Part of a small language model's weights.
Size: 23 layers, width 160, 2 heads of 64, MLP 640 tanh GELU, vocabulary 2048, 6.97M parameters.
Architecture: LayerNorm before each block, rotary positions, biases, tied embeddings.
Training: 245M tokens, 3740 steps.
Each number is 200 + 20 x the weight over its row's rms, rounded and kept within 0 to 999. Layers, rows and columns count from 0. The size before them is the row's rms in percent of the matrix's.

# layer 20 MLP up, 640x160, rms 0.257, rows 586-639, columns 96-127
102,204,184,182,176,211,200,180,183,171,221,193,207,202,162,215,199,201,186,164,235,200,196,177,193,187,221,196,219,219,166,195,225
101,174,199,216,223,228,207,197,159,220,205,187,234,214,200,197,163,207,212,236,186,155,205,202,211,192,188,205,174,158,184,215,206
106,171,184,253,200,194,192,199,209,227,193,225,195,193,195,208,201,195,243,217,181,205,246,210,193,181,213,159,181,214,199,209,205
100,203,196,197,176,194,223,192,224,197,252,204,203,219,175,199,198,203,234,172,221,202,213,164,195,224,168,192,175,212,196,191,201
100,194,197,162,210,180,181,228,181,213,206,186,192,191,242,196,155,198,206,227,185,220,219,185,196,188,183,223,199,207,210,180,194
095,188,239,184,182,186,185,197,236,185,176,196,231,177,167,190,190,224,204,179,207,231,188,209,191,194,171,166,177,194,219,211,256
099,190,191,184,194,223,206,239,208,198,219,208,196,197,213,198,238,186,156,176,188,209,216,196,212,202,230,191,223,215,225,179,178
101,170,216,195,248,219,208,225,184,164,195,207,214,176,188,216,173,203,209,204,190,188,183,191,205,206,206,210,207,220,214,149,219
099,214,220,210,229,186,189,233,179,204,192,193,180,237,216,211,232,224,198,170,222,231,183,181,177,219,205,197,208,182,200,188,231
102,216,203,209,231,187,215,193,197,203,193,234,189,221,199,197,200,193,235,240,214,227,224,224,200,181,208,206,194,177,169,180,221
096,223,181,210,180,239,180,178,204,214,219,217,186,255,291,187,217,188,180,227,214,173,240,197,173,194,174,193,207,200,188,207,198
105,211,194,176,221,210,212,204,210,215,202,198,178,216,224,217,206,186,219,202,231,201,247,182,193,249,221,227,184,196,215,210,231
102,213,180,178,207,211,224,205,223,193,223,171,214,179,192,238,218,197,149,181,223,184,196,198,160,219,204,226,207,160,196,200,199
098,227,205,192,221,252,190,211,181,184,197,193,190,219,219,231,219,220,195,205,220,205,198,214,208,223,183,167,194,198,224,190,225
099,191,214,201,159,197,212,190,165,205,168,209,180,211,204,214,179,199,216,167,222,218,150,214,166,203,179,240,192,258,226,189,219
090,191,243,204,179,186,179,214,193,169,218,179,158,192,183,211,194,172,215,186,218,216,195,215,214,233,185,199,203,214,216,187,202
097,226,223,185,197,212,183,174,205,210,201,186,208,189,207,215,217,201,214,229,158,211,187,206,211,214,162,187,211,176,216,228,182
107,178,202,195,190,201,162,222,220,225,163,229,189,162,165,221,198,218,207,208,199,216,180,203,245,154,198,186,225,216,212,207,166
101,193,193,192,148,198,209,200,199,199,257,196,211,206,208,183,192,220,165,176,208,200,193,209,190,210,177,194,198,185,216,184,197
095,213,195,202,165,209,206,204,201,199,218,177,217,209,200,192,184,205,201,179,195,220,179,209,190,199,208,191,176,159,185,202,191
095,180,197,211,239,189,173,242,207,196,224,141,186,200,201,183,195,212,200,193,202,209,148,219,210,183,204,209,215,212,203,200,213
099,215,185,183,158,156,204,203,206,206,184,229,178,200,199,221,219,211,212,218,197,235,202,228,194,199,125,205,197,195,193,251,221
098,161,204,221,203,206,173,213,234,186,173,167,208,215,197,191,224,198,190,164,200,219,176,226,205,204,230,216,201,183,207,227,208
098,170,205,172,173,200,180,177,222,197,213,188,205,198,200,204,248,191,210,204,146,164,197,240,148,210,174,244,168,177,219,196,205
096,212,233,204,187,172,189,193,194,180,223,190,233,195,185,201,203,182,189,216,189,190,195,201,155,178,207,192,231,198,170,155,225
092,199,200,231,206,195,190,175,202,239,180,232,183,228,168,230,171,190,218,198,205,213,232,232,203,242,220,195,196,219,194,239,175
101,182,189,170,209,215,187,207,205,165,197,208,179,151,187,187,187,162,188,189,241,211,240,190,183,195,162,181,189,219,172,213,185
101,204,181,171,203,192,163,212,205,205,199,172,233,215,226,195,180,218,213,187,159,205,195,193,184,226,200,198,190,192,175,214,221
095,173,193,172,144,230,227,156,181,218,209,190,195,198,204,210,252,199,212,198,206,209,211,209,209,208,193,165,206,201,195,159,212
100,153,180,203,182,214,213,203,191,203,168,206,221,224,198,201,228,205,195,171,179,220,220,209,206,212,229,224,181,201,211,214,186
108,204,215,180,216,199,229,183,202,188,164,177,190,206,219,235,211,183,185,207,162,206,168,211,182,200,184,189,201,210,174,193,196
094,219,224,224,215,221,190,164,194,210,200,177,196,213,229,155,194,200,176,169,206,206,175,213,200,234,208,212,181,175,214,196,208
097,198,179,216,195,191,227,204,206,199,185,201,231,229,190,195,208,208,171,219,207,202,191,189,201,211,219,209,154,182,196,191,231
082,204,238,186,190,183,196,188,203,172,204,223,203,226,157,221,197,213,193,218,185,162,224,239,225,180,179,162,180,199,201,194,243
107,184,233,214,212,195,240,215,204,225,189,197,219,241,203,228,207,210,200,205,183,212,227,218,195,179,202,210,239,241,233,173,198
105,184,224,233,196,169,161,229,232,217,217,203,203,199,171,212,206,201,181,199,220,218,206,189,235,196,188,220,183,193,186,216,221
095,180,188,202,182,190,204,207,210,194,200,190,204,181,215,189,168,189,182,176,195,202,190,177,190,194,228,201,188,165,200,214,197
095,213,239,205,193,225,180,191,206,233,187,201,201,202,186,172,209,192,206,174,181,182,172,181,200,209,205,180,214,192,191,233,234
103,187,197,189,218,242,185,220,219,192,198,178,217,192,206,211,232,219,232,213,194,199,179,217,160,186,180,196,217,211,188,214,189
098,216,195,236,194,192,218,200,173,195,184,174,191,202,238,213,199,206,195,196,195,233,215,218,210,171,158,189,242,183,229,197,194
109,215,180,202,224,229,199,209,193,215,204,204,188,198,187,218,186,180,202,207,209,196,223,216,189,213,214,173,210,205,213,211,190
110,169,166,217,187,217,211,220,202,196,223,167,221,219,200,210,194,233,199,224,190,231,230,217,221,218,182,186,194,225,201,179,218
095,200,199,142,209,215,209,184,159,217,163,189,208,195,181,194,192,223,200,166,228,215,227,205,154,177,182,207,227,235,187,204,220
097,231,220,232,179,215,211,195,210,220,180,206,195,175,184,209,187,230,220,215,175,204,204,211,224,225,201,196,218,194,185,157,220
101,189,225,241,211,193,221,222,205,177,203,169,173,223,238,179,224,188,186,195,209,239,199,216,219,208,181,200,181,189,191,214,213
100,218,192,200,200,203,200,232,215,207,222,192,160,187,188,255,211,193,171,234,172,211,198,161,192,241,185,179,215,199,186,198,223
105,213,206,188,250,155,214,213,196,206,199,163,216,208,220,195,206,194,182,207,205,218,172,210,170,198,207,204,211,213,254,180,219
098,246,198,189,190,172,184,214,170,206,215,193,184,207,229,224,221,203,195,194,225,160,201,227,196,171,172,202,197,192,183,166,222
096,188,195,195,181,207,177,183,208,227,184,209,205,169,222,219,200,212,231,200,207,233,184,215,159,226,221,194,202,201,177,214,212
092,197,224,233,201,227,216,162,229,188,161,170,212,198,180,163,239,211,187,208,199,187,184,177,203,168,212,176,184,164,201,210,183
097,197,153,215,217,172,172,240,214,215,214,236,210,245,201,214,205,168,189,203,199,171,224,233,193,217,176,195,173,198,196,192,210
109,196,198,180,189,196,150,214,207,251,169,219,214,170,208,207,186,200,196,206,181,226,216,221,227,184,172,158,177,173,215,201,213
100,177,202,191,200,201,162,197,182,211,218,194,204,205,196,250,155,169,183,177,187,224,185,207,207,174,195,207,210,209,207,215,193
096,227,239,212,199,220,186,189,212,206,174,195,216,184,180,195,193,177,223,192,177,214,181,196,209,212,187,219,243,225,182,221,211
# layer 20 MLP down (transposed), 640x160, rms 0.288, rows 586-639, columns 96-127
095,207,227,197,232,210,178,209,177,162,173,216,224,182,226,193,213,222,177,184,172,211,164,188,168,222,217,206,177,207,220,168,220
095,204,190,206,190,211,199,241,185,222,219,216,189,167,161,214,183,207,180,218,175,245,211,192,224,200,176,228,173,183,213,202,166
112,196,229,220,177,159,208,178,179,202,195,220,198,168,195,246,206,217,178,193,208,217,183,194,179,182,186,242,194,198,170,218,206
098,240,176,199,212,224,200,196,198,164,217,179,184,185,210,177,169,220,202,201,200,167,217,206,165,151,200,181,151,216,226,227,203
103,219,209,212,229,229,194,198,215,193,211,187,197,225,220,209,198,194,172,232,184,190,218,235,218,186,231,176,228,190,183,181,180
090,192,196,236,220,196,213,195,182,264,213,223,177,208,198,192,230,167,201,210,198,188,217,147,220,212,200,204,160,186,197,197,183
107,224,191,208,179,244,215,162,212,168,199,221,184,202,222,213,183,213,217,205,182,203,186,201,246,183,186,195,164,181,185,155,213
099,225,187,216,200,206,205,191,188,197,174,224,174,162,170,197,217,166,201,192,225,217,222,195,193,206,195,175,162,219,170,181,217
101,193,209,206,170,206,166,207,177,206,190,228,175,216,193,173,197,201,183,231,223,158,205,190,231,200,174,206,230,209,180,231,221
100,157,189,217,221,229,185,198,185,209,188,201,205,199,184,181,181,211,196,217,195,185,203,208,194,224,190,185,184,235,238,175,216
102,216,241,184,193,191,153,180,189,184,195,203,203,168,180,188,224,198,197,184,200,215,221,210,205,210,205,226,227,205,193,175,225
110,196,193,204,235,204,196,165,206,193,182,200,220,206,210,195,229,223,187,180,172,231,201,208,186,219,182,200,193,223,209,193,185
099,180,194,213,215,199,172,174,150,218,210,195,210,208,213,188,157,214,194,227,183,200,158,219,193,202,174,208,225,202,170,180,194
103,175,237,182,185,182,194,221,200,223,199,179,203,201,189,190,215,212,210,221,176,229,175,205,228,165,242,244,204,185,179,224,215
096,243,177,182,222,188,168,218,210,210,205,195,196,224,203,209,203,211,178,229,188,213,241,177,205,200,239,207,192,194,202,198,202
087,171,188,182,200,233,211,202,186,198,212,215,203,187,188,238,222,183,206,139,224,232,209,239,199,197,170,176,215,206,192,186,195
094,172,177,214,179,184,197,189,215,225,198,225,213,205,174,233,198,210,144,168,234,222,220,193,238,179,236,216,207,209,195,206,188
110,195,213,174,211,223,198,177,209,214,213,203,204,185,189,190,202,209,194,186,188,194,210,215,189,192,213,203,155,180,202,240,187
096,244,216,170,214,184,188,196,202,201,196,195,232,201,177,212,217,179,197,218,175,197,209,186,202,210,181,182,176,234,150,207,182
096,194,186,217,244,207,191,204,172,175,162,236,202,154,211,222,192,194,223,202,216,209,199,223,183,192,224,223,227,201,190,175,154
098,233,213,207,175,175,207,221,206,192,176,206,177,209,208,225,171,190,201,194,189,205,237,193,153,241,188,157,163,191,222,202,218
102,216,192,171,193,153,160,215,213,173,205,232,209,201,247,194,197,144,188,196,214,185,188,146,197,205,212,234,202,173,176,201,204
100,222,189,212,167,174,208,217,216,198,160,212,216,193,185,197,231,205,209,244,205,211,229,191,193,197,222,199,192,236,163,205,204
095,197,212,187,207,207,188,190,190,224,199,182,181,200,207,207,189,209,166,214,220,221,229,224,167,195,225,181,204,218,228,221,186
099,186,185,207,178,213,238,215,164,186,196,209,221,195,191,176,233,183,194,189,170,240,168,170,192,209,212,225,209,185,157,199,210
097,177,223,208,180,212,192,199,222,191,203,195,210,221,200,196,210,234,181,216,172,177,200,201,193,220,197,179,206,203,208,203,183
100,187,162,199,218,204,197,190,190,188,210,197,197,216,216,219,170,231,222,169,168,194,157,186,183,198,213,224,188,197,214,206,207
107,236,230,217,210,172,170,177,183,225,217,220,204,228,200,167,192,234,207,172,200,226,223,213,182,217,188,216,176,186,215,210,197
100,198,211,228,239,198,198,175,195,196,198,205,192,210,181,192,176,216,206,223,201,172,220,211,157,202,244,243,208,218,204,213,199
103,208,201,201,222,232,219,212,209,244,164,226,219,181,181,195,205,191,169,193,207,223,180,159,213,222,200,181,208,198,225,185,159
105,187,189,175,209,202,220,212,219,225,201,242,187,207,182,170,217,192,183,184,208,168,192,210,208,192,182,227,224,207,209,207,219
096,203,226,194,187,195,218,158,149,197,232,183,167,232,190,235,216,224,210,193,184,194,219,231,211,177,218,205,212,195,184,202,185
096,197,216,198,200,234,183,220,173,167,216,241,189,229,226,184,165,235,221,228,209,200,195,197,194,213,185,179,227,151,194,200,209
084,198,214,224,198,205,218,209,201,204,211,193,195,194,211,170,213,190,201,238,181,221,189,215,170,206,233,197,204,203,193,219,197
098,200,196,190,199,180,188,199,212,197,183,200,174,165,174,185,216,186,184,216,151,185,216,231,224,190,179,191,217,186,199,202,176
100,223,206,187,162,163,208,152,162,193,189,183,214,184,205,193,237,201,198,235,241,199,216,181,229,222,187,218,168,189,231,173,198
094,182,211,202,168,224,224,201,207,198,205,213,204,159,191,217,207,176,209,193,240,190,246,153,210,227,217,202,208,173,163,200,204
093,167,168,212,219,191,180,231,204,225,213,177,195,199,241,180,173,230,213,225,222,205,214,205,173,190,216,225,206,210,235,180,205
107,197,197,223,216,195,228,192,161,212,199,207,209,177,243,207,202,189,211,187,210,241,176,194,205,207,210,216,193,171,243,157,196
100,225,178,194,202,230,162,205,187,168,186,230,193,191,207,229,160,193,168,224,214,210,217,205,197,186,220,186,209,172,190,194,189
121,191,223,196,220,227,184,164,219,210,197,194,205,226,205,167,192,225,188,209,176,191,233,196,241,199,200,185,212,211,202,195,188
106,204,240,181,220,181,210,219,196,203,185,187,207,197,207,221,203,203,192,159,194,160,178,180,198,191,221,220,210,189,162,207,218
105,180,194,205,194,170,226,198,185,194,243,200,237,164,190,231,214,197,196,217,213,198,231,227,226,198,202,213,204,196,217,222,214
100,185,198,220,196,229,205,195,157,209,229,236,179,204,217,204,206,210,229,180,189,147,190,187,211,177,174,211,184,210,188,221,194
100,215,189,234,162,191,217,212,191,138,215,215,205,179,228,215,190,202,219,177,193,181,208,200,201,197,238,197,219,230,180,201,210
099,197,204,182,183,223,233,217,186,219,190,221,185,197,223,180,173,204,192,197,204,183,204,237,183,170,230,205,218,196,232,194,186
099,176,200,208,158,217,193,215,230,186,210,233,173,212,192,152,220,221,200,196,205,205,210,206,177,152,189,176,177,210,154,181,200
097,176,242,201,191,197,212,205,215,191,189,206,218,188,161,183,175,170,177,217,194,239,210,189,217,205,236,189,211,194,204,217,178
101,182,215,183,221,213,196,183,217,227,181,182,165,222,245,193,193,221,223,179,203,163,211,201,222,220,159,180,224,206,179,154,194
102,190,220,192,193,193,201,219,162,145,201,196,171,205,243,183,204,189,227,182,227,206,215,186,220,199,203,201,190,201,184,235,199
098,214,218,176,199,209,196,156,197,195,194,189,181,183,187,198,221,178,182,216,184,197,221,192,207,205,218,225,190,182,198,186,234
108,199,204,208,223,200,168,197,218,185,207,225,181,207,223,205,161,229,258,232,194,190,195,210,189,179,234,163,202,195,192,180,209
107,185,212,227,216,195,187,192,205,246,202,176,266,227,187,217,184,169,218,216,184,234,217,196,200,187,208,199,187,185,206,195,179
093,171,188,190,201,204,194,203,204,208,232,192,220,169,220,202,179,230,226,245,210,204,205,188,200,219,198,188,187,189,229,184,194